config.toml
n_kv_head = 1
rope_base = 10000.0
qk_norm = false
tie_embeddings = true
init_std_qkv = 0.0432
lr_head = 0.00986
warmup_steps = 200
steps = 6165
dataset = "wikipedia_en"
Each number is 50 + 12 x the weight over its row's rms, rounded and kept within 0 to 99. Layers, rows and columns count from 0. The size before them is the row's rms in percent of the matrix's.

# layer 5 attention query, 256x256, rms 0.0488, rows 62-63,126-127,189-191,253-255, columns 0-63
094:46 37 56 61 28 65 66 46 39 46 53 51 51 38 22 50 32 42 52 38 38 52 52 60 70 70 45 44 57 46 45 43 53 38 30 62 38 36 50 50 22 56 49 51 45 30 50 55 69 58 46 39 35 31 69 60 46 50 53 46 53 56 55 51
092:53 68 60 41 35 57 42 40 61 33 62 53 47 50 69 63 54 49 79 50 51 19 42 37 66 31 41 59 60 35 60 39 75 43 58 40 45 44 61 47 51 53 41 58 49 65 33 37 47 48 36 61 51 59 59 43 58 32 44 27 63 43 50 64
095:68 49 38 44 47 65 41 45 71 56 45 43 47 46 27 39 57 41 57 44 43 73 50 51 49 66 64 67 40 47 54 47 59 44 39 39 41 38 65 55 43 44 67 45 56 45 59 47 47 16 40 61 58 49 18 71 47 52 72 37 58 58 57 34
101:44 62 48 51 50 49 33 58 68 55 59 35 56 48 54 38 49 51 31 41 48 46 49 44 48 49 79 48 71 46 81 28 79 57 50 22 67 36 26 38 39 58 38 73 48 20 49 50 50 46 62 52 65 46 63 42 67 30 46 41 50 39 46 72
105:45 59 52 28 28 59 51 64 55 57 65 50 64 55 57 29 41 44 43 54 48 58 45 61 25 61 34 53 61 50 54 38 63 50 53 45 51 52 43 66 50 50 53 61 47 48 47 68 55 60 60 49 58 22 76 51 40 37 63 39 72 60 39 39
117:55 32 56 44 35 33 86 45 52 47 47 38 41 53 30 71 68 71 62 36 16 57 40 42 31 53 43 45 64 46 48 71 48 44 53 43 58 79 63 80 29 64 33 46 30 41 44 32 44 50 54 60 27 51 50 79 50 52 72 66 41 60 46 31
098:49 58 44 47 51 30 38 66 42 60 41 49 48 80 59 60 55 40 30 49 44 55 58 49 63 42 65 57 65 46 61 47 37 58 45 38 55 59 56 25 48 55 60 51 42 43 45 66 29 64 51 60 75 44 65 46 52 33 72 16 65 44 54 40
115:35 51 55 44 35 50 47 58 84 33 57 48 59 39 31 51 38 31 45 48 58 48 48 60 46 63 48 55 54 31 59 54 58 61 58 40 33 54 60 56 67 41 70 47 49 55 67 62 66 49 68 50 26 44 64 45 34 67 39 42 51 61 68 48
118:50 30 42 47 51 42 55 49 22 57 26 56 66 64 25 41 46 62 54 55 51 58 51 47 48 55 42 46 32 47 38 36 20 44 51 48 62 48 49 58 48 53 68 49 48 33 46 59 52 50 40 66 43 69 45 56 46 69 48 53 58 55 56 48
113:44 48 58 45 43 57 42 31 36 46 24 26 54 48 51 54 31 53 46 46 39 93 57 44 57 40 47 59 56 54 66 44 50 50 63 21 66 39 35 48 47 63 65 41 60 45 49 45 40 27 42 19 65 56 56 57 59 43 66 48 69 50 50 45
# layer 5 attention key, 64x256, rms 0.0472, rows 61-63, columns 0-63
099:48 38 54 47 42 37 30 58 46 58 49 46 43 47 30 68 46 65 52 53 42 62 32 67 52 40 53 77 64 55 44 61 37 32 61 28 58 64 41 29 41 51 56 45 56 36 43 48 55 45 45 57 37 40 54 45 48 66 51 56 69 59 57 28
104:44 43 16 53 34 58 47 30 57 72 39 60 41 48 39 50 55 48 49 44 52 71 53 57 63 64 29 67 40 31 62 50 45 46 44 48 54 49 60 49 47 61 35 48 48 40 53 39 70 57 35 53 44 35 56 52 48 76 43 54 47 44 36 40
098:60 39 70 43 57 32 58 34 56 55 66 61 42 42 47 35 54 48 75 66 32 23 56 46 56 45 32 37 48 62 43 46 53 70 47 48 53 44 62 58 59 56 46 53 84 68 51 52 22 63 46 47 40 36 63 44 42 41 53 48 38 54 52 45
# layer 5 attention value, 64x256, rms 0.0375, rows 0-19, columns 0-63
098:31 43 59 34 27 42 40 48 54 58 54 30 48 56 60 20 57 65 45 58 65 57 50 57 40 44 52 65 47 60 58 70 41 54 47 53 63 33 62 69 55 43 61 43 59 45 70 49 52 48 32 32 33 46 56 40 38 69 67 50 41 55 39 54
094:65 55 56 08 40 70 45 44 55 46 61 48 51 64 40 40 67 50 58 58 55 49 53 67 52 28 54 15 53 38 41 46 32 55 59 58 32 48 27 41 55 56 17 57 46 47 40 35 50 45 70 51 50 45 47 58 47 47 69 61 43 47 52 50
100:57 39 42 53 59 38 47 26 44 33 52 41 76 38 48 63 45 66 65 64 56 48 52 29 63 68 55 40 51 62 63 40 41 43 51 49 42 46 27 40 55 63 56 47 46 60 56 56 67 59 44 61 35 43 63 47 33 85 42 60 53 51 36 35
102:15 59 32 45 52 57 40 33 31 62 73 60 31 34 60 45 54 58 50 56 43 54 51 56 47 48 53 46 41 65 56 51 61 33 59 58 60 60 56 37 51 56 67 40 25 56 21 50 45 53 25 39 46 56 41 34 48 43 30 60 36 60 63 44
100:39 59 66 61 45 51 50 28 41 52 49 50 41 82 63 52 59 51 38 53 61 45 53 60 66 38 39 56 54 51 54 63 25 48 35 27 36 57 15 33 58 55 59 50 41 60 67 41 50 49 62 62 20 57 39 36 33 48 46 52 28 26 63 52
100:51 38 41 12 61 53 44 72 53 58 64 48 26 47 48 37 49 37 54 53 63 45 34 48 45 41 59 56 37 74 42 57 33 62 48 35 31 40 50 58 48 44 45 46 62 56 54 60 57 60 40 62 64 64 52 44 32 56 52 41 65 46 37 36
101:60 51 22 59 23 39 56 55 42 49 59 62 45 59 47 50 47 60 33 40 36 47 58 44 52 51 49 60 57 53 48 57 46 55 50 46 31 32 27 32 53 58 49 58 38 55 44 39 48 45 44 58 52 52 52 49 44 62 66 68 69 42 40 33
102:62 44 45 63 49 56 56 45 72 49 48 36 29 57 56 67 52 53 61 71 44 57 58 52 45 36 35 46 54 26 58 50 35 46 32 63 32 51 47 33 62 64 40 36 60 35 43 51 49 51 56 42 31 71 49 38 40 25 48 45 41 50 36 29
097:42 69 60 32 64 58 67 53 67 57 67 66 71 69 45 31 32 69 68 57 58 67 41 47 23 67 64 54 45 60 75 74 21 55 53 44 54 48 56 29 41 60 47 24 32 61 50 54 53 39 64 35 83 48 48 50 56 49 44 51 51 55 58 58
105:51 64 57 63 47 42 52 57 39 33 57 45 55 56 81 59 57 59 48 43 82 43 55 51 55 33 62 26 51 39 54 40 70 56 46 50 35 52 51 53 38 33 52 54 47 50 62 52 45 54 46 65 35 44 39 43 51 59 46 43 57 41 47 49
098:36 61 37 68 55 52 47 62 40 79 42 52 51 60 45 62 56 83 43 66 51 40 48 72 70 51 46 68 50 71 55 45 30 51 48 44 53 56 44 61 66 48 35 47 56 62 45 32 48 39 64 60 51 42 41 57 38 36 38 27 61 17 54 31
097:29 45 41 71 57 39 53 33 57 42 47 41 63 53 53 46 46 42 30 70 40 43 78 33 34 65 63 51 34 46 29 63 54 44 32 54 67 29 55 69 61 42 32 48 36 32 32 40 39 51 46 58 37 63 66 53 46 54 43 46 49 57 53 37
097:41 34 41 38 33 50 61 60 42 45 55 46 41 52 53 42 50 59 13 61 35 55 58 59 40 53 46 39 56 52 80 51 58 46 56 46 44 41 36 47 31 59 56 52 44 41 44 46 49 55 52 42 52 50 45 51 45 51 62 53 47 42 49 76
103:70 43 50 55 50 41 40 56 36 42 65 71 38 39 65 60 42 28 53 54 55 55 53 42 57 33 45 40 46 26 50 62 43 71 41 34 55 34 52 27 60 42 66 47 49 46 33 68 45 57 46 60 71 57 53 67 59 66 62 57 38 34 59 60
098:42 35 41 46 38 53 60 61 53 58 44 53 36 50 41 62 55 48 55 76 42 44 46 48 67 40 47 72 24 27 57 40 40 45 52 39 69 73 51 78 37 63 46 49 75 65 47 66 39 45 45 50 42 62 45 37 70 45 27 57 52 36 32 47
105:48 41 41 32 52 53 86 48 48 58 51 44 43 63 66 64 47 66 48 46 61 50 57 36 48 54 61 35 41 34 62 64 50 46 61 65 40 29 54 53 52 64 71 60 61 53 67 33 59 50 39 52 42 77 67 41 25 59 43 46 41 49 54 61
100:51 41 52 56 50 57 44 51 37 57 44 37 50 44 32 49 48 56 56 38 48 48 65 53 38 49 37 48 47 44 49 74 55 45 62 67 45 62 54 39 27 56 46 51 31 43 51 57 52 57 40 57 26 42 41 45 33 38 67 33 34 47 69 55
102:70 45 33 36 57 62 50 38 60 49 46 44 40 39 51 34 43 58 42 31 40 66 47 47 40 28 59 54 49 47 58 48 57 51 52 64 44 54 52 25 61 32 43 96 45 54 30 38 38 68 66 56 46 76 70 65 39 43 59 36 50 42 42 48
101:56 35 49 66 48 37 32 24 65 27 41 67 55 44 45 55 57 63 63 63 43 51 48 33 45 32 43 61 54 34 46 63 60 47 71 49 34 52 43 53 39 44 48 55 67 56 42 35 47 33 53 46 58 48 41 42 38 45 59 52 60 56 64 58
098:50 29 55 27 41 49 23 36 50 39 49 52 38 57 56 45 32 41 38 44 30 46 40 48 51 38 41 49 38 54 52 56 32 74 34 41 29 55 53 39 67 53 62 62 48 48 39 65 52 55 61 42 71 46 67 39 63 63 46 35 53 43 51 46
# layer 5 attention output (transposed), 256x256, rms 0.144, rows 0-18,64-82,128-146,192-210, columns 0-63
096:51 45 39 62 69 57 39 32 50 63 47 59 51 40 48 57 49 58 46 31 51 46 45 51 34 61 53 41 41 51 55 42 39 66 52 28 40 76 51 59 51 36 48 43 73 68 53 54 58 45 56 47 55 57 55 49 47 52 36 42 52 54 83 40
096:36 51 50 70 49 39 47 52 52 62 51 74 44 39 22 52 42 66 48 52 54 78 52 52 63 67 55 70 39 57 50 32 51 42 41 36 67 57 43 56 45 42 49 50 35 49 45 61 40 64 50 58 50 50 33 46 55 59 33 66 28 39 48 46
098:21 66 54 27 36 48 69 62 53 72 53 47 50 45 28 44 52 58 25 54 54 63 56 56 59 49 30 51 42 55 39 58 49 41 62 54 46 56 70 48 38 54 56 40 47 39 29 39 54 60 47 43 63 61 44 55 67 65 47 52 37 48 58 46
098:44 37 53 44 33 76 40 48 30 48 73 57 58 44 59 49 16 35 48 31 64 61 32 53 63 41 43 55 59 56 41 62 42 53 50 59 51 52 64 47 64 40 49 40 47 33 49 50 60 37 55 44 33 58 50 64 88 43 48 51 53 57 39 73
107:59 55 68 52 44 41 32 37 50 51 42 40 56 45 39 43 46 58 42 40 40 56 55 51 37 39 55 36 52 40 49 56 54 46 71 63 56 48 65 53 48 49 55 44 66 54 56 45 40 30 43 63 45 34 74 42 53 72 70 34 44 49 51 63
102:38 55 61 65 50 38 54 37 46 52 50 64 51 33 68 64 44 76 40 42 28 30 57 54 47 63 50 47 49 30 46 35 81 40 51 53 53 51 40 50 39 48 54 51 54 35 30 38 75 55 50 43 63 31 64 53 59 59 52 62 56 57 42 46
099:35 56 45 40 78 33 41 44 41 51 46 75 37 52 48 34 58 36 29 66 52 52 50 44 62 45 47 60 49 47 49 46 50 49 38 52 64 61 55 60 41 52 59 38 53 49 62 46 29 36 62 45 64 61 54 66 56 54 34 41 39 55 30 65
095:47 63 41 49 78 50 59 58 61 80 63 57 35 57 35 26 38 40 73 44 46 53 50 51 54 56 42 62 45 49 50 35 54 60 67 25 62 65 58 54 45 18 45 60 35 29 59 45 50 24 48 44 69 39 41 55 37 57 47 48 52 44 40 46
103:64 40 48 51 49 39 27 29 57 59 49 42 50 40 58 48 47 45 33 70 63 81 67 50 54 61 49 31 57 41 48 43 77 35 38 41 57 58 58 62 51 29 32 57 57 66 64 39 68 63 57 63 45 48 68 49 61 37 71 40 50 47 52 34
096:46 87 48 64 27 62 64 48 49 24 48 48 45 67 50 49 18 39 53 56 41 59 51 41 46 56 34 60 45 79 35 35 56 43 49 40 60 66 63 48 51 34 50 40 39 54 52 52 69 40 46 44 58 38 40 40 55 50 64 43 42 53 49 70
095:53 36 55 42 43 70 55 40 51 38 48 54 54 44 43 63 39 49 56 59 35 62 73 53 42 35 49 23 26 33 59 35 43 74 61 64 55 50 38 61 60 69 52 55 43 60 48 72 50 61 49 47 49 65 63 44 63 52 59 68 31 57 41 66
100:55 43 40 34 60 47 69 56 40 58 34 52 47 64 42 43 48 38 74 27 74 50 57 46 57 42 37 46 53 59 49 43 44 63 47 44 29 69 36 63 53 57 59 49 33 78 66 52 67 45 43 56 45 52 17 52 50 53 46 61 37 57 40 51
088:53 64 45 43 49 24 36 39 64 52 43 55 57 54 47 48 41 51 35 58 68 35 58 46 58 41 63 39 47 51 64 33 57 68 48 43 38 41 47 48 63 60 57 47 45 56 52 44 36 42 67 38 33 59 75 40 46 53 53 33 74 27 45 62
105:53 62 40 52 44 37 87 47 52 61 44 44 62 56 51 48 37 69 31 61 48 35 49 50 54 62 51 41 66 59 53 24 54 47 68 49 50 58 43 50 53 54 45 57 55 37 57 33 79 43 51 44 41 33 42 41 50 44 38 30 45 56 48 59
095:50 65 59 47 42 38 65 48 54 67 40 32 45 29 60 33 64 55 44 35 40 72 55 29 47 60 57 57 60 68 51 48 35 41 70 43 60 32 59 67 54 32 60 41 35 56 50 43 70 61 50 60 62 67 52 75 39 36 46 67 60 52 27 45
096:52 54 35 44 26 50 34 63 80 43 54 53 24 26 44 50 56 36 66 38 49 50 30 52 41 48 37 57 65 45 46 50 46 52 70 59 31 51 40 31 75 37 53 58 36 68 58 63 44 45 46 61 46 63 42 65 38 48 52 49 48 47 57 54
102:42 58 34 39 59 76 45 55 74 41 40 44 77 57 76 75 70 42 38 52 60 47 55 45 43 43 35 52 79 59 44 48 47 47 42 45 36 28 58 41 48 62 55 35 53 51 23 39 38 49 65 51 50 54 52 61 63 50 50 53 48 52 46 29
097:38 56 56 28 49 49 51 57 56 55 47 70 37 50 70 64 54 48 49 45 57 37 39 35 51 74 30 59 39 41 46 61 52 52 54 62 39 60 54 69 41 64 57 36 53 55 55 51 60 44 44 57 72 44 38 33 48 52 50 56 60 37 63 47
099:43 64 61 67 49 80 66 58 67 48 34 57 52 46 55 70 61 51 41 53 44 45 37 54 58 57 73 33 50 43 42 57 33 52 47 39 43 51 56 74 66 52 42 60 24 36 71 70 55 69 43 35 71 46 20 54 63 35 61 46 48 30 62 47
096:55 61 58 45 45 58 35 65 45 40 37 44 48 39 58 49 40 53 58 69 40 68 51 36 63 63 20 55 55 55 41 78 48 46 35 72 53 47 47 54 50 70 53 41 52 47 70 39 32 44 58 71 52 66 57 47 49 26 58 46 56 38 16 57
098:48 60 22 56 48 24 60 40 32 49 67 71 48 39 49 50 46 56 25 40 52 48 66 55 22 40 45 47 36 40 38 32 46 63 50 57 50 70 29 53 62 50 52 49 51 57 44 46 45 57 48 50 43 54 38 75 49 66 63 25 57 52 59 65
099:57 52 52 59 56 41 46 36 37 63 52 44 34 59 53 41 40 42 65 33 41 47 57 30 42 25 64 85 52 45 49 37 44 64 68 42 47 36 76 51 41 49 35 43 72 46 55 56 46 44 68 42 35 57 50 48 32 57 68 37 69 45 39 30
105:40 41 46 24 62 45 55 50 43 43 18 37 56 50 43 66 49 60 23 60 47 52 54 41 33 42 53 47 41 28 42 39 40 68 30 49 60 70 35 47 35 48 45 40 47 66 54 42 48 67 50 45 47 53 55 33 50 56 62 56 36 49 51 48
095:43 63 59 40 47 45 45 67 44 44 43 58 47 45 77 63 52 61 38 76 46 38 51 31 48 55 33 64 51 44 65 45 29 37 37 48 50 53 48 47 48 24 29 48 39 29 71 61 52 77 38 55 47 47 42 66 73 32 43 70 68 62 34 64
095:45 51 46 50 63 68 62 24 67 48 47 41 56 48 26 56 36 32 52 48 53 69 55 42 43 64 45 35 57 58 45 53 41 73 63 57 44 70 47 53 56 64 60 31 62 35 58 34 58 58 41 28 48 69 50 60 49 55 43 51 34 44 44 35
097:51 40 68 36 61 66 73 40 62 61 56 57 40 26 56 48 59 69 65 40 61 63 47 72 46 49 54 65 46 71 51 56 32 58 60 52 65 52 56 52 53 61 42 55 36 30 39 52 39 60 32 62 46 67 62 33 34 39 41 60 51 47 41 70
099:54 49 63 52 41 45 65 34 44 50 61 62 51 33 46 59 57 58 46 68 61 63 21 22 70 32 45 57 36 48 56 67 55 28 42 54 45 66 33 46 52 63 47 63 34 68 30 60 68 32 49 45 42 60 41 43 60 51 48 62 37 35 41 42
097:50 19 49 47 47 63 56 59 41 41 58 40 75 53 46 71 48 59 64 52 49 35 35 46 61 62 40 44 49 41 28 59 30 59 40 59 32 40 36 49 51 62 53 42 61 41 37 62 37 39 49 50 68 52 55 55 47 56 52 55 51 35 37 70
097:46 50 42 42 49 36 49 51 55 65 50 42 53 58 43 51 72 55 63 55 40 51 44 47 54 35 45 50 56 40 64 45 59 37 48 42 73 41 56 22 47 80 25 49 65 34 52 57 43 48 43 55 45 40 57 53 57 51 61 46 49 52 65 54
096:72 37 53 58 39 41 52 48 61 53 68 58 53 57 54 48 55 31 56 43 49 40 37 52 32 62 78 59 33 55 50 56 56 53 45 52 46 42 65 62 78 37 61 62 55 49 55 51 23 50 59 51 42 60 27 37 70 53 25 52 43 58 34 55
100:52 42 51 46 34 69 60 64 44 38 43 34 56 43 80 67 53 60 32 41 54 72 71 48 41 40 29 68 53 35 62 61 38 27 47 58 78 37 45 40 67 43 48 49 69 57 50 64 36 43 53 32 54 58 70 54 55 38 66 57 51 54 54 51
095:59 27 42 46 61 69 35 49 18 45 39 70 59 25 51 57 52 38 59 53 36 43 48 59 52 40 41 74 38 63 61 38 55 53 46 66 74 45 41 45 39 59 62 48 51 40 45 54 63 76 49 55 48 61 65 75 47 50 61 53 35 50 52 46
105:38 65 43 56 44 54 52 45 47 60 37 42 56 56 55 66 63 39 53 67 41 46 66 43 30 30 36 42 39 65 52 61 54 55 63 34 68 32 51 36 55 40 48 41 58 38 36 62 32 64 44 37 53 42 72 37 39 62 55 57 49 46 39 31
096:54 45 44 65 62 48 34 47 66 59 59 52 31 71 46 62 51 49 43 43 65 52 49 61 59 59 62 44 49 39 49 57 55 32 48 46 43 55 41 56 38 38 61 49 66 12 62 41 74 45 72 47 54 45 46 55 42 47 54 38 34 48 28 41
100:61 37 62 53 49 28 54 47 46 58 50 57 51 38 65 65 68 55 48 67 44 64 64 52 52 49 59 43 44 64 36 41 66 42 46 37 40 61 65 53 51 35 39 41 67 44 36 39 55 66 54 44 56 30 47 42 63 63 53 46 40 37 57 59
099:41 38 38 63 46 28 60 40 43 49 36 58 51 38 47 45 46 50 46 57 45 51 35 46 45 58 57 78 50 48 55 76 43 49 50 59 59 52 55 56 74 58 44 40 55 28 48 32 63 66 48 56 52 49 56 65 71 43 45 78 45 46 33 71
099:62 56 52 74 39 48 52 40 56 35 35 48 48 30 48 41 56 63 51 50 29 36 80 20 59 62 51 50 45 59 58 49 53 65 57 70 60 48 48 51 41 33 51 47 64 60 46 52 44 50 31 35 48 37 65 62 59 41 41 47 43 35 54 64
104:58 44 59 47 60 41 33 48 25 66 76 58 45 62 33 56 52 46 16 29 58 31 32 32 50 39 40 37 58 44 61 46 44 52 72 61 53 37 29 48 51 48 50 56 46 42 36 48 62 68 58 46 49 52 63 43 58 63 40 55 66 70 47 44
105:61 66 41 49 55 49 59 33 53 55 53 61 33 58 53 36 52 24 49 69 35 33 65 55 75 38 65 45 53 57 39 40 33 47 46 35 45 20 65 54 51 61 39 64 21 49 30 56 62 48 55 51 52 41 43 34 61 60 45 58 52 45 52 61
100:33 40 73 63 51 55 70 35 53 62 26 41 51 58 53 45 47 57 47 65 65 45 35 34 44 43 76 63 59 32 52 63 46 67 42 49 51 25 37 43 23 62 53 55 57 62 57 43 58 47 38 48 51 63 49 40 64 55 49 44 44 51 62 48
100:67 51 31 71 57 52 36 49 37 36 52 54 59 37 50 41 63 50 41 50 52 68 33 61 51 70 33 51 49 62 31 40 52 54 47 52 59 55 26 55 56 22 64 52 35 52 51 48 56 61 45 63 51 47 41 53 42 38 42 50 57 64 48 58
110:66 48 39 67 52 46 47 61 71 36 76 40 39 50 49 45 57 44 64 63 69 38 60 37 50 45 47 79 53 59 78 37 47 31 67 41 22 30 50 50 62 68 40 57 43 48 46 61 65 58 39 70 37 39 39 66 38 46 33 42 54 50 52 30
100:54 42 31 54 52 47 52 67 58 36 55 32 42 43 47 61 53 30 68 48 57 75 44 72 22 52 58 63 48 61 48 39 56 83 40 56 44 36 39 50 67 70 55 71 47 54 22 50 43 57 51 41 45 57 46 46 42 41 35 46 46 54 45 31
104:69 75 44 63 40 49 36 67 47 42 31 36 49 60 56 38 89 48 53 38 65 51 52 53 35 58 50 48 48 48 70 52 46 36 27 45 46 35 42 47 49 31 55 51 35 70 58 34 44 47 47 39 43 51 55 64 63 63 82 55 50 42 87 58
103:40 60 52 40 39 63 36 48 33 36 46 36 77 60 39 64 49 57 57 40 30 35 37 40 45 60 60 44 59 52 49 53 69 36 28 48 55 65 72 49 54 52 48 64 56 64 51 26 49 43 68 70 46 43 39 39 62 51 54 56 35 38 53 06
098:44 40 53 36 43 57 29 62 55 38 38 67 52 43 48 68 36 45 32 43 51 49 64 44 59 33 44 60 72 61 60 44 51 61 70 49 33 41 54 72 58 61 54 53 59 61 56 50 33 62 40 49 58 56 62 51 55 55 55 42 51 38 57 55
098:44 54 49 74 69 47 40 69 71 56 51 82 39 45 29 55 62 44 53 37 51 54 55 47 50 65 55 46 60 42 33 20 51 29 57 50 62 29 54 43 40 46 73 40 43 44 61 49 64 48 57 42 27 49 39 40 41 42 36 63 52 68 44 61
099:36 31 73 51 48 35 46 46 65 51 25 66 59 33 63 43 61 40 33 62 30 51 47 66 49 45 43 53 40 34 37 39 45 58 74 49 35 43 30 72 59 53 44 62 46 69 47 29 58 67 63 64 64 63 37 42 42 47 53 43 45 43 67 63
112:45 71 57 55 56 16 34 48 58 42 58 43 37 73 37 31 62 64 55 58 60 50 43 53 59 62 46 50 83 55 66 61 58 31 60 41 34 32 54 32 48 39 40 57 49 50 41 42 72 47 29 28 42 46 52 48 34 82 54 49 76 60 56 44
104:36 48 46 39 56 51 36 61 47 48 64 43 70 42 47 40 51 47 30 78 56 39 33 48 45 53 71 54 50 65 50 57 65 55 59 42 36 56 47 34 36 69 57 39 69 32 46 56 55 77 53 43 50 60 53 44 33 60 49 21 41 51 48 47
103:42 47 59 51 54 51 42 49 61 60 45 30 39 28 56 38 39 58 78 41 41 75 34 47 25 62 50 33 45 26 47 73 60 43 51 55 50 70 64 49 59 44 51 68 64 56 67 51 49 43 53 81 63 39 28 56 35 58 50 56 42 41 48 27
096:54 44 52 47 46 41 44 44 72 34 54 55 36 75 54 50 47 27 72 55 54 50 70 55 62 40 46 62 49 47 48 70 54 47 42 61 49 50 49 74 33 57 44 60 29 53 47 46 28 33 55 60 44 56 29 55 70 36 49 59 56 51 32 23
109:55 39 54 46 49 48 34 51 44 34 54 40 48 50 58 49 60 39 61 78 55 40 58 48 50 35 41 45 32 64 51 54 44 77 43 68 59 48 42 48 33 69 24 39 67 56 27 45 36 45 33 64 49 44 46 52 41 54 64 41 65 60 64 60
104:35 56 54 55 78 60 80 39 35 74 49 52 59 67 37 34 23 36 39 41 49 57 50 65 43 39 63 49 44 46 55 59 51 38 45 52 57 62 45 46 59 51 45 34 58 34 39 42 51 43 39 48 28 39 62 34 51 34 54 56 68 52 43 54
103:64 53 65 44 42 62 22 37 44 54 67 47 52 64 47 27 19 41 68 47 44 57 35 48 65 60 54 32 30 43 42 31 63 54 53 31 37 47 35 53 23 48 57 37 60 60 78 63 55 58 53 34 50 54 47 59 53 57 63 35 52 46 48 67
106:46 45 78 57 34 34 35 61 37 62 57 53 49 59 49 56 26 47 54 57 56 48 31 83 57 49 69 39 50 37 59 43 51 45 54 38 55 46 32 50 39 45 41 62 53 44 47 42 46 63 54 36 43 35 39 54 40 34 48 33 35 49 40 47
094:47 46 41 39 44 30 59 53 39 52 79 34 39 67 53 48 60 37 67 55 53 75 60 50 46 60 55 59 44 64 36 29 44 43 56 30 84 60 51 33 33 49 65 36 58 67 54 42 56 30 46 46 55 57 48 46 49 45 59 55 59 29 43 64
107:46 39 50 47 54 26 71 53 37 62 60 36 53 50 34 52 44 54 35 61 73 57 40 65 50 50 45 44 51 32 43 50 68 42 54 53 78 52 47 41 52 41 60 65 60 33 74 49 41 50 45 50 57 39 56 70 32 62 65 64 69 48 57 50
097:57 54 46 33 44 46 41 45 57 35 51 50 46 47 55 40 60 50 68 40 54 37 54 61 71 34 28 25 66 54 59 44 37 52 62 56 44 59 56 46 47 62 30 38 44 33 57 30 53 53 59 40 44 47 65 48 24 29 55 53 64 38 33 46
111:55 34 70 54 35 50 37 32 55 31 56 58 61 50 56 85 45 56 53 46 62 42 53 56 41 44 61 46 56 45 52 37 53 47 28 43 50 48 27 45 74 67 38 55 45 53 57 73 63 50 47 54 56 29 69 47 36 41 40 40 56 39 62 74
096:53 64 62 45 51 30 70 47 49 60 41 58 47 42 53 37 59 67 55 64 40 52 60 76 49 53 57 47 46 53 36 56 74 57 37 54 49 48 58 59 41 44 34 44 63 58 43 60 46 45 48 47 80 58 65 48 22 73 65 71 52 58 51 39
099:52 45 44 51 61 59 56 33 52 55 64 45 48 66 45 49 45 54 56 31 45 34 56 40 62 52 42 55 42 47 59 51 63 34 67 40 49 54 50 52 28 55 53 34 62 41 60 45 41 48 62 33 41 56 55 45 41 39 50 43 60 36 57 38
112:59 31 56 31 55 35 41 70 35 63 47 53 48 37 50 59 28 40 70 44 48 48 50 61 59 22 54 55 41 59 37 55 41 71 43 58 54 57 65 43 51 43 42 66 43 58 51 70 36 49 59 76 55 61 37 47 47 38 46 40 59 62 31 54
108:64 65 63 78 28 44 47 49 67 54 40 28 52 57 42 54 45 52 50 39 42 41 43 51 54 55 45 39 63 47 46 30 55 67 62 58 50 26 39 40 47 42 36 34 56 49 68 59 72 47 43 37 68 34 51 45 29 48 64 60 56 62 62 59
101:54 45 46 51 48 52 45 48 46 41 37 43 64 56 46 51 70 40 43 30 62 37 53 73 30 67 73 36 53 40 43 28 35 45 28 80 53 39 51 25 47 52 51 28 55 56 63 41 69 67 42 60 45 56 68 60 46 54 44 53 42 64 62 49
102:68 66 65 50 31 50 61 48 52 39 31 10 54 63 57 33 40 41 60 50 46 49 61 60 44 34 54 68 39 55 55 59 52 60 64 49 59 63 59 59 47 54 50 40 33 43 40 62 53 58 25 48 49 75 33 47 51 56 37 20 60 52 59 51
114:62 32 54 41 76 48 39 52 47 73 62 29 43 35 59 50 48 49 27 18 56 42 57 43 52 60 63 36 60 59 54 61 60 48 46 65 45 50 43 46 49 41 70 44 22 54 38 64 35 35 40 42 54 70 43 64 48 65 28 73 58 51 52 24
103:30 40 26 44 63 67 50 56 27 50 58 46 56 31 73 64 50 50 43 41 64 40 49 44 61 52 24 69 65 53 28 63 44 36 34 43 47 65 54 34 36 47 48 45 44 49 61 32 51 36 53 57 64 33 65 53 30 29 56 46 58 42 62 48
096:48 64 43 68 44 43 41 25 57 53 60 72 11 41 29 56 35 66 52 47 44 50 32 49 48 55 59 35 51 44 32 52 25 41 39 54 45 60 60 54 57 38 41 62 24 55 40 17 61 57 61 47 53 47 44 49 68 39 59 53 45 47 48 41
106:61 66 64 54 37 31 65 47 51 54 68 43 50 55 47 37 57 53 44 38 60 64 44 52 51 53 45 63 44 50 43 54 32 47 67 44 43 59 33 47 32 34 23 49 45 47 41 73 51 39 31 44 54 30 39 49 53 41 37 44 46 56 45 59
104:55 24 52 59 54 69 29 57 52 51 55 54 46 56 48 48 45 32 32 39 54 59 42 42 33 60 66 29 68 46 63 59 63 39 23 64 36 75 48 33 46 45 72 42 60 73 48 43 39 53 55 48 67 57 36 59 42 46 60 51 38 35 60 63
097:40 70 53 55 56 37 44 51 42 43 50 63 64 44 45 59 58 46 57 32 47 51 36 58 61 60 51 47 52 32 47 44 60 47 61 29 39 54 47 40 55 49 54 60 48 48 60 61 40 32 42 46 46 49 63 34 61 60 44 33 45 44 91 52
102:54 75 51 46 63 51 43 58 40 36 34 43 57 62 49 51 63 56 39 42 57 44 67 41 55 61 46 58 49 61 47 47 34 54 53 53 66 33 52 71 36 63 52 60 54 42 51 57 40 56 47 42 61 52 54 65 40 43 38 37 38 64 48 57
099:36 63 56 37 58 50 53 67 56 52 56 61 33 47 19 45 57 58 56 46 41 56 69 56 57 63 81 48 40 45 57 31 48 51 49 61 52 69 59 54 42 50 59 77 41 54 35 60 56 37 34 38 36 48 42 19 34 49 46 38 49 48 59 58
103:60 46 29 41 51 64 46 31 46 41 64 41 67 47 48 41 61 44 40 34 49 63 42 53 39 42 40 44 64 49 45 44 53 50 34 49 51 70 54 28 54 52 56 51 49 60 58 56 48 40 71 49 34 82 51 60 60 69 49 67 44 76 42 31
098:66 47 35 48 65 43 47 52 49 49 33 63 65 42 59 46 34 60 69 54 34 48 62 46 37 49 49 73 41 60 75 61 47 69 47 59 46 29 61 26 64 49 56 77 67 34 25 45 49 51 47 63 27 46 68 50 24 37 46 39 48 55 61 45